Part of a small language model's weights: 25 layers.
Each number is 128 + 24 x the weight over its row's rms, rounded and kept within 0 to 255. Layers, rows and columns count from 0. Numbers have three digits each. The size before them is the row's rms in percent of the matrix's.

# down: layer 10 MLP down (transposed), 704x256, rms 0.129, rows 79-134, columns 32-63
# gate: layer 10 MLP gate, 704x256, rms 0.14, rows 80-135, columns 32-63
# up: layer 10 MLP up, 704x256, rms 0.138, rows 80-135, columns 32-63
down79 104:156143142122114129170165099123122146112106117108110149118141117149087103114112136117095127103086
gate80 094:178134117111120122112136127128111105090140151157105166140106149117144116140140155163125105069112
up80 095:090120075109111139144120081185104134144154136121151090102091136140107136085115140122148144147121
down80 095:100126137151139101142104140146117071102116116155133088136125144096121135126070136128158127131128
gate81 098:147096109163162122146115119116128125160153128183132142115156074128094137126104100118142085134102
up81 095:110156111142143145141094116103104101163124113163137116074112191106141126146140139151112112105070
down81 100:138129096146140098103163100128135099136111132116139148133202134134098159167105124135131162147075
gate82 102:128146118141102122127120071144125128145144106109161147105123120139122094112133121127149143160164
up82 099:139093157146106145089102107110111164135090110150138160156128112137114094097139090152142098130155
down82 098:148110132108084126105117092105112149123179137146105083143105079135103112165125093113087117130113
gate83 095:127112099088189135147091120124117133113198141137161118144091119117137138170125139139132114126113
up83 101:146131170138096096104177112142166149126093102149100106123184090170149093068140107086172104150135
down83 102:137113148145161159090132102142090118089160132168135115074088081101171145121155085135115152117142
gate84 095:133131150124101121130100112121150069132180120151090116129113153151128137162109115076137115109116
up84 095:124146114123126134114161111089114139121118139133169141120159125147158149132112156162136113131098
down84 094:107139088141117157155124115157123130138138153152166182120120158114131116127101141109122102117118
gate85 089:128105138141139094106110162126133167130139120106142133110134124111126142080121127121133131190116
up85 093:123143132118135125098108138144104151125185174095118134108096139145115124136088126156141149141136
down85 092:080107164125126105088134142159100136116198154147161119168125145146081135111130140150108136114128
gate86 146:126121141136093144121103118121153126140131143135104180144122141137139168133132051116178096137152
up86 132:132082130102143125172147126112137129124144142112111131150161121093161098167150088122175077138110
down86 105:110134137138152155157127144136123150107139136098172123091119123150127127101147104080133163120141
gate87 100:109111093103117123169131136112099137111093111114134061151142145134082116118151108129133101172138
up87 100:121152152153095148125121182150148139092105137114119126116110133102129103107128138113090119139125
down87 101:147153123162125096117113145176115150129114125161133123128130169129127111144125105117124137129133
gate88 103:130124152202168117123118168157122122168164102168135157149156110110117115145132128126120116170125
up88 104:089116112096108125113140123127102111154101099145087138146121156178082082097160108118135117158145
down88 101:075142105141120174142142194132124104134141141136109115128096137137127091100142126163134111137146
gate89 098:140112188111112147118124171089112117146127133132138182118181109125115151126188155129170122123126
up89 097:151156160133139112117131117140129168165129124149172165133108171099115075111155126106123110132112
down89 101:154116118101120132130157168160105128156132161143152147097120131088126111162111120151141141120095
gate90 105:186095129129154107112134098134099100136155155102120135131127114101121095106102149143124129115159
up90 101:128068188158129095147084105148140126126103108094126096163053129172146127097123107132114178110157
down90 104:088135174101146160135102114110166112123132133112105123137138140134160151122121069149134157159146
gate91 092:134116087147121150138094151135137142145124123155174125125114098136168142134166152124147136127128
up91 093:146152164110165127109125107140112145160090105150104106139141114097157090150124120147109112126113
down91 099:141107143098145140114127146136130138170100073163110090109111086110106114116102092148137161120117
gate92 096:102130111135141155125145110109111126156141120083137110103147124114140137197079147126168126140104
up92 103:134164141102142115132108154122158118130107108134105147150097168148134130094132124163142135143164
down92 102:081129119096135086108117125115132132133120093152116111127154128056108141118117110125127116108114
gate93 094:096103150134134105130160138096168111100147146145153140122140160102117167069155112141152138137128
up93 101:121131146134103049102143195161150097139139121122135169146090147129126134120115100090137094102103
down93 102:084112081144165121119137175148127124165116132126103122174122080112089117103127114125128123107123
gate94 103:092120139125122079136133106156147137132067131139165121133127149121116140134153144116132120124117
up94 101:121081140131152145140127149166116139074187119132144138106169179094108136104113141119119126125114
down94 099:166149114127167096149108133129160143120123200079113104116107152113081135143138132110105083152111
gate95 115:102130098109163105101139082099155161132157159132126107155140139100136104131133107119128087159138
up95 112:095115136193152145111132076114144125109164134128102115130145169109161117112112136113094169118113
down95 105:166163121165146104107128159124144095101110158130158103140125105129127063108172147102148113126122
gate96 102:111094143128118122140133169084089103130100137120144108148156110132091133126143135138100117176156
up96 103:156124148116139147143145140116127110089127156092149092176153144107116142138083115092085134141181
down96 099:162116136152109114127120124131177090126106155134115159153139107117143156089119087159143133107146
gate97 105:121156145155072165147128153145133130121146066153183143109124137179098106134171156127106122108112
up97 100:135125123141113162147137128155161119127129101185134155115111116163117140104148154102158136101102
down97 103:097172122087167072110129139123173130138152133124118121138124114175101169155144119119131156104126
gate98 105:158113096136112143103117130154133150128170120114129169141151145135144131131102101118122118111149
up98 105:169135098138144134123112186137147186128124112108136181113129132109121154159154141154101133155157
down98 100:124170096126130133163092150140137157144137096128100133134106109096168172191124110125153120136162
gate99 092:146132136125124139112135133109144146123125161101088117118123115112159096108151151063121118162104
up99 090:137095105136105129104148154125137135129118134090103113129120139069138098112139110117157109165137
down99 095:146143137120095092163113120107093096166103128138134111123132101129094130172126169118136122132125
gate100 099:130174162070105167145176123131167157160163166120144129121130148100106177151105151134105171149114
up100 104:156164165113126178133121142123159167156153111138118145122099131148146150133146138179146121132145
down100 105:070128127112157079164138130125139126118148112181120111152092114124127148106093120145153107172127
gate101 104:143126149128088137128119140158110150144132120111111142124163132145138129164097089091164128095148
up101 100:095148142132115124123133112149103109111148102131133154133103188143157096111130128151150086128140
down101 102:116124108118141132111131121118140129144159143138150127125123148186132142102139143096127144124143
gate102 097:134125120085137129096137104158128133181094132120135157164093135129144126142148142119132122135150
up102 099:139142094131150134112124106123154088148078158118130106154104156166190135106137113130165160160062
down102 097:104138151095114097116159103141146081158125111099128153175078150121173173151145120142162137102114
gate103 104:105136112157126141086160127118124124111119150123161121102125115149104106150105104126129119126175
up103 106:136138190110151140194126130100117167116133129149100113125134125150127116132122137122156095111120
down103 096:139107150141110125140119081108167170120115136063146147112103123079120145155133107146106141130100
gate104 102:142076133117118130155129120093111181097141109160116129146070139129140120096164107149135162133136
up104 099:158166096142118071118127151123143106131107141119148131125140084141138139135122125086156088102118
down104 096:117130122116108109147154115102106183112103122152146137172104123131093146132119138128150131072157
gate105 100:150170190190148123157125128057149154171131142155114148079119131135122112131128122176112111110140
up105 101:121162111118083152131143102165104114122146113139063156158151109081129128157106157140111156086139
down105 098:111101128128171130105110100202137142152142080139114108163117124105123128135117107139123112164119
gate106 112:105153130125133147147104110119157089156138111133157074115113099144163075151169078127153146111079
up106 114:133142091129129131112073129144153147134119176136161142118128131119115154158139122139182130094156
down106 103:108114112130102089111084180136128159135173157181117105153100102092124136190135127150160126148122
gate107 098:120128148160145144111164125116138131144114147134220098116126128156136172161083100130148138110134
up107 095:114123129151083157119109174129139191105148111115121115134128141117124132128121129076138137127157
down107 097:130116118144118115111158128138126138152100128122144134108185097129127121140104099110147140092106
gate108 099:076138128131104117148149148141113166138153129111135139086109163149115123130096112170110117138134
up108 100:159150152184141153147093169135143162152133141119095108101108123103181093135132107109102066127112
down108 100:126099060100117107136152114131108114099092142132114120126165116129139110146107109151139124114152
gate109 094:123159111137115125131106099128152119155128134149089121136143154086096130155138135128126113092173
up109 092:108142134137085084175192186130119121107115119105143144139118123113132102112138145134123167143118
down109 096:118140135111122134096121113112126139126096106076123143074129136140114146135163159128105106130115
gate110 105:176123142132145090149125090165142154134105111126099111075129147128157098115140117089121128145149
up110 100:100127130138129136156125156163128154116098170099189135149137119119112154115111107139148136048105
down110 098:106130104116146146146142109170093143146103163147119162145112130091120095108132143131142098138104
gate111 099:118118104083164121107144139137143111141139116107169128103112115157149109168126123152179115103141
up111 100:142119130124088163119146132134077092089078149068160110132138109143089099161141162163095102143136
down111 102:116156128128112140134119138144131146085123142132122132146144138154092113139172119093121125151148
gate112 102:117116117132165126181152070113135139116128164107112120135106143104142155127125131161115159153154
up112 101:114154123138138130144121133124183104121134097136163107123172154133110136113097114130083142097095
down112 097:155149109138094132098093131119144131116130116140162111154110124137166161147137109123094098167103
gate113 098:149105108137117101101121108124155140117120128120158134112116126122154085108132129129146109107147
up113 100:109141111084114125151140069202154139144098165121149153147131149086101108138120140111117115144133
down113 097:131142107131107164128099141133096136102108138096126109130135112106163117119137126112138135139128
gate114 095:182128144131142141124140165130164148163111102128146156113114125124094095135139145180083102145133
up114 093:129117117151117105136106135080122135080119159144098132117142111118103134140117116126167140140120
down114 098:109108153087150152119117082103173173122125110124126151146119169113154091120110160115111127113061
gate115 104:102131097106126148128134122134160127151116138110137109158113118156148139125147135103130117125150
up115 101:138110134145125126105126108159152098128140142157113140147129109115154160168096114124100121163147
down115 099:151107120117119147120176085150143146098093103095143136129149133143187164093083127120173145123084
gate116 095:112136172131128138127122113134102145142166126146109124131133145109152166155119127077151094163137
up116 100:129184186131151136109115134106133156142133115137141157116165159097088160147145134115123131155158
down116 103:118162093138143151134097113089130137149139119135141125106167168117140153095117119143105097144136
gate117 105:164053132123102107083124146101116187161126112141113147146136126146135116165126114091141126100143
up117 106:121108152141102149100109122081168104104146129155155116144125115100147138153139180156165136135152
down117 098:149114106112100177127143139118107105111157088118125122141094102120132142186166155113129178140128
gate118 108:073153165128188083172109108123111148144126132157141186147153155155118112128061117133143138140155
up118 102:140132122123145081144107129147155097111111145102151127144088142145098142116100105101136120101178
down118 105:134110135162120151136114129138131104140117120148165171085081141108100105111102109089139080134142
gate119 100:125143124145125131157123150135155101108144130118137139153127110146158175125106117105099112139132
up119 099:107124150084143114097120106113128163097103147102117163173113099096143189143138132126136139139119
down119 098:178108143112124119108115117124132125115134135189138087121138136104141073154110107112123092102123
gate120 100:133155152119104117133114120154128128110117129126095122114148150156134127197110093130147124105066
up120 096:078148148075117177141131123170115150164122121184160132121105113106113071127113115080119156139091
down120 102:137174110117115142120141101150152130113076119110132093118162133136136129136122149148174114145117
gate121 103:095109159123175125131092116069119147112132093137143135126131164135186131146120086118130102136171
up121 106:148131109121157119157084128092116101135132130149111134137134183108123105151180153148145125128154
down121 101:132157132122106157144190135141150084099151103160165195145096127141102124114111133140158131123132
gate122 103:129119134144098105173152146112129112158116145151129129113134132121116120129088131120135138119163
up122 105:118120113104139134122138109150106108114109123151157131158114135139108102131091099172162149115137
down122 105:138159152101136116120160131154082163150116141143133091113090107111108203091134088124123156148145
gate123 093:077103126144151140113159102121153133160061129104147186144097140109152175167121156084167131087136
up123 094:100100082096102127102141116144132101140104121119109108050166128136121185099134155135135137141145
down123 100:155135133125148149117093099136137142128159119138126100088131146170105103122117115081098139187173
gate124 096:119105100107138099158111103144116126132150106117132109102118131142176112136076126105155138140105
up124 096:108158142075141138141150125111121133166147133128150148119151174140153145107137096144212119080113
down124 097:124135166120108087093106159129121147136134143128161106144143109144109114102088103130163121157134
gate125 099:116135094164175105167120133120132150158121113130091112140151115103131167135115123121121140092147
up125 105:113182097127164127150130105094128114160112166156111082122176081094146148151121116114151123095137
down125 100:102141139145142152155126160081119107122118150135138140123155051156125076162152143129108164126102
gate126 095:127107112144135111092131116107130138065128157084134103111094103118129140113102160144120119148137
up126 101:114128164131124130122134158128135132188156101114116179081132176169149116101114104129163164138113
down126 090:143142069136135123144121115135108166130129159100074139187117131064088133148120187097135098120129
gate127 091:152149062084143125088145127104123122124087124130145122151119137082141116158108125111121100149127
up127 094:112122077093154136122141121107117137110126107142158130143135120077122128150119125096158107121164
down127 098:130115088115121135097157118125152141127160102152110138155171132103067164117135132152135101106123
gate128 102:105083125106142114095175175129165167095131147111151139168122159151157131106104139158121112159126
up128 101:074112147118132148121138128138088109133087146108150122156112182100138175135125084153129118187116
down128 101:093091155132142090089141138153151094140097137124125149144137075157117115107108099115089126127127
gate129 104:121165163077108093103119128148135176109136128118116131118112167084125155132123102124121112163141
up129 102:159153123112155146138100170146134163168148139115115142102101127169115123129116158082166127181087
down129 104:113171125130152167154116141150139163138128162154147132077098154206104158080171114129117098134132
gate130 101:111143116139185163108149121155108121152163148152142121094127144161144089182117116092141123152105
up130 099:150163097110159129128167118115093098105129177147125101110134091156136160136088112117133127158124
down130 108:170080126132119145151135120080140131133142176164149116113132112101104164152114116156097129151177
gate131 100:097147118108088134121112121140171136081123045136104108087105100137081122116125135091116125109124
up131 105:161125107148099087116140146133080118142161200144148128134140149117143118145160116134142132105146
down131 107:134110139127117077110112107145125123155163105148146142136140128150163132165108129140126153134161
gate132 094:142122101114122123155108100168099117128116132166105107085115136108133094146132092188108116143147
up132 097:148112159113095109166136083144134143122123126103120159122168151171133045134093085114129136139130
down132 098:145139109115132135124139108112096117124125113131160102114140122074117101137158142128111114157091
gate133 100:144125109130111141109100139125110143135129094069150102147090183196131120165122127125116095150147
up133 099:114145151120125124123110122113150126166116096186161101126101137140102090119122118119159140148108
down133 101:131074118156097154132125118144136133217139121114170130107146114146133087101143176149156116152108
gate134 104:131137117122101118127132109122132134130130149106118137161149156102183118103107125110120133149137
up134 106:122124116126115143099125150130159139136110153177125120086142129176114111091188140126125138141109
down134 104:146103094145116111112138129089106118164155155135157159144104126129133121111126135102138145106139
gate135 091:161107081144141095089107096113098158122130120113085163076119106150146136116142155133150151135136
up135 088:176119114182123114088140135111108164138105130117125173091174123131154115160133125146125160151159